Weights of a small GPT-style language model, trained from scratch on English Wikipedia.
Size: MLP 448 SwiGLU, vocabulary 7817.
Training: a variant of SOAP for these matrices, 84M tokens.
Each number is 50 + 15 x the weight over its row's rms, rounded and kept within 0 to 99. Layers, rows and columns count from 0. The size before them is the row's rms in percent of the matrix's.

# layer 4 MLP gate, 448x160, rms 0.193, rows 254-270, columns 0-79
096:46 51 58 34 39 53 14 61 61 24 52 46 25 55 61 35 58 51 43 63 49 25 39 48 77 49 25 53 44 60 56 35 42 27 66 42 26 46 32 36 55 45 63 65 67 65 27 57 61 52 57 99 44 50 53 54 38 32 62 54 27 45 59 77 29 32 27 73 76 70 55 48 73 54 48 48 45 56 41 23
114:78 54 66 37 44 49 53 66 47 58 48 44 39 38 45 66 18 48 38 68 31 59 53 70 31 36 48 65 61 28 26 68 59 73 62 31 57 56 76 29 47 44 27 48 31 42 64 32 55 72 54 53 74 62 46 52 27 46 50 40 50 25 32 59 63 52 65 53 67 73 30 43 41 48 42 39 88 48 24 50
086:66 76 72 49 66 31 58 82 50 23 38 60 51 65 49 46 18 26 60 43 61 35 84 45 42 71 75 51 84 30 22 37 45 64 55 50 46 87 47 58 52 48 45 30 33 47 22 55 50 72 35 55 25 58 60 43 78 26 51 74 46 78 36 25 61 50 45 58 59 61 62 54 37 71 64 43 45 57 47 45
102:59 63 33 43 21 54 43 48 48 47 20 67 63 60 50 53 34 77 70 68 58 21 48 70 61 54 38 35 27 50 37 71 46 67 33 47 53 27 36 70 82 21 52 59 36 62 30 41 63 69 24 72 59 30 38 66 22 42 60 40 49 45 56 52 57 45 41 49 50 44 82 64 56 62 28 57 68 36 63 47
086:81 69 48 50 54 59 46 63 45 36 54 63 28 35 42 41 66 61 78 49 67 46 48 65 75 66 65 52 49 56 51 48 41 54 20 61 43 24 66 42 31 59 40 62 71 35 29 51 45 50 50 37 99 51 52 36 64 55 87 37 23 54 60 51 73 63 35 68 52 57 42 40 54 48 56 53 41 47 42 27
095:59 60 46 45 43 56 54 56 16 35 46 49 44 55 44 52 39 37 72 51 41 56 21 41 61 38 60 73 76 39 29 64 46 59 67 63 60 63 45 60 41 45 36 79 51 44 57 49 51 53 65 46 18 53 39 59 63 50 67 52 41 24 47 35 67 54 54 45 69 53 95 43 45 40 67 78 63 47 63 17
097:41 43 45 28 50 50 38 50 53 56 44 59 63 26 83 66 42 71 33 51 48 29 66 75 35 36 35 46 46 48 42 56 44 26 37 53 64 45 69 55 34 66 64 51 42 42 77 63 61 36 65 61 61 41 42 39 18 14 78 29 31 23 30 52 47 61 57 61 12 46 36 58 59 54 59 69 49 34 27 22
093:59 26 44 75 59 59 19 40 50 54 45 54 42 44 42 61 51 28 44 42 62 34 43 56 28 25 18 50 39 49 50 47 57 34 66 55 40 59 66 32 65 59 49 47 50 46 65 49 63 40 41 52 61 36 53 42 65 59 58 33 59 53 46 32 75 63 33 36 83 18 67 77 25 21 39 75 33 32 63 38
084:42 73 37 57 44 39 42 30 36 66 57 37 82 54 66 57 16 34 59 62 53 49 60 62 61 19 42 64 49 60 79 47 28 40 53 85 48 49 42 51 51 56 34 69 82 69 65 39 47 12 72 54 67 09 48 56 51 73 63 53 69 40 63 49 74 25 45 55 46 54 52 46 47 47 39 50 35 49 47 59
105:82 48 33 26 12 74 70 73 54 51 49 41 49 54 38 73 48 30 44 16 55 48 51 73 21 27 50 53 17 34 36 42 23 39 34 55 57 40 26 56 53 53 21 35 47 60 46 49 72 59 33 50 29 48 80 60 46 63 23 45 43 42 52 30 41 66 57 53 52 65 64 43 46 57 40 27 43 72 34 41
090:44 50 49 37 49 72 55 44 20 60 27 69 28 74 33 36 40 66 55 71 29 32 40 70 67 44 41 56 53 55 16 40 53 32 24 63 30 52 81 35 28 30 57 53 42 37 49 67 55 66 53 63 66 58 59 40 37 20 63 76 76 71 28 20 35 41 49 18 38 64 46 52 67 41 54 65 61 35 69 36
094:22 60 40 52 38 76 36 64 42 65 52 40 54 48 52 56 47 63 48 71 41 44 63 44 42 85 49 16 57 28 39 33 37 43 69 63 40 17 33 28 36 44 40 45 47 23 51 58 55 20 57 30 62 39 40 48 37 42 50 73 44 41 34 32 64 53 55 34 56 37 40 48 71 59 42 55 49 54 74 50
097:35 35 07 45 61 48 81 73 57 60 37 76 44 70 33 30 64 35 30 62 59 58 68 59 42 42 41 59 56 48 38 29 27 36 46 69 55 15 42 29 40 61 55 51 39 26 53 73 48 42 24 54 70 59 40 52 33 31 67 35 60 56 66 61 43 47 61 62 66 42 39 52 58 53 36 09 48 69 56 66
101:70 34 58 47 46 42 73 37 84 61 55 39 58 65 35 91 51 62 49 46 64 30 44 33 54 40 74 58 51 42 27 78 43 50 43 11 50 57 48 53 62 47 68 37 33 32 45 51 73 56 57 46 36 83 56 62 39 17 49 63 53 70 75 24 36 39 40 36 63 34 23 52 37 48 30 53 59 71 42 32
097:45 44 54 56 24 34 38 50 27 75 71 52 46 48 30 42 37 38 33 63 68 48 45 62 42 64 66 72 61 36 49 74 26 28 63 58 53 51 60 63 54 32 30 48 57 19 58 61 47 64 50 53 40 38 33 53 54 29 34 27 20 79 34 40 36 62 42 64 60 75 38 64 34 44 71 69 58 19 36 36
099:33 61 46 18 28 32 42 37 26 21 33 32 83 18 28 56 76 53 49 51 57 54 53 28 22 60 66 35 55 55 58 41 45 60 48 54 51 76 49 63 66 45 59 59 64 44 19 54 72 76 39 41 42 37 83 89 60 54 47 42 81 46 81 44 47 63 47 65 53 77 59 56 66 66 43 53 66 42 60 37
107:68 65 41 41 72 48 60 46 32 39 24 29 61 45 55 45 44 56 41 59 46 74 27 68 39 62 47 61 37 45 20 25 71 64 42 59 77 57 58 40 51 29 27 48 53 62 47 39 45 39 58 51 79 39 49 59 49 33 31 79 52 35 52 49 32 59 43 63 82 42 72 42 68 55 61 25 63 57 36 27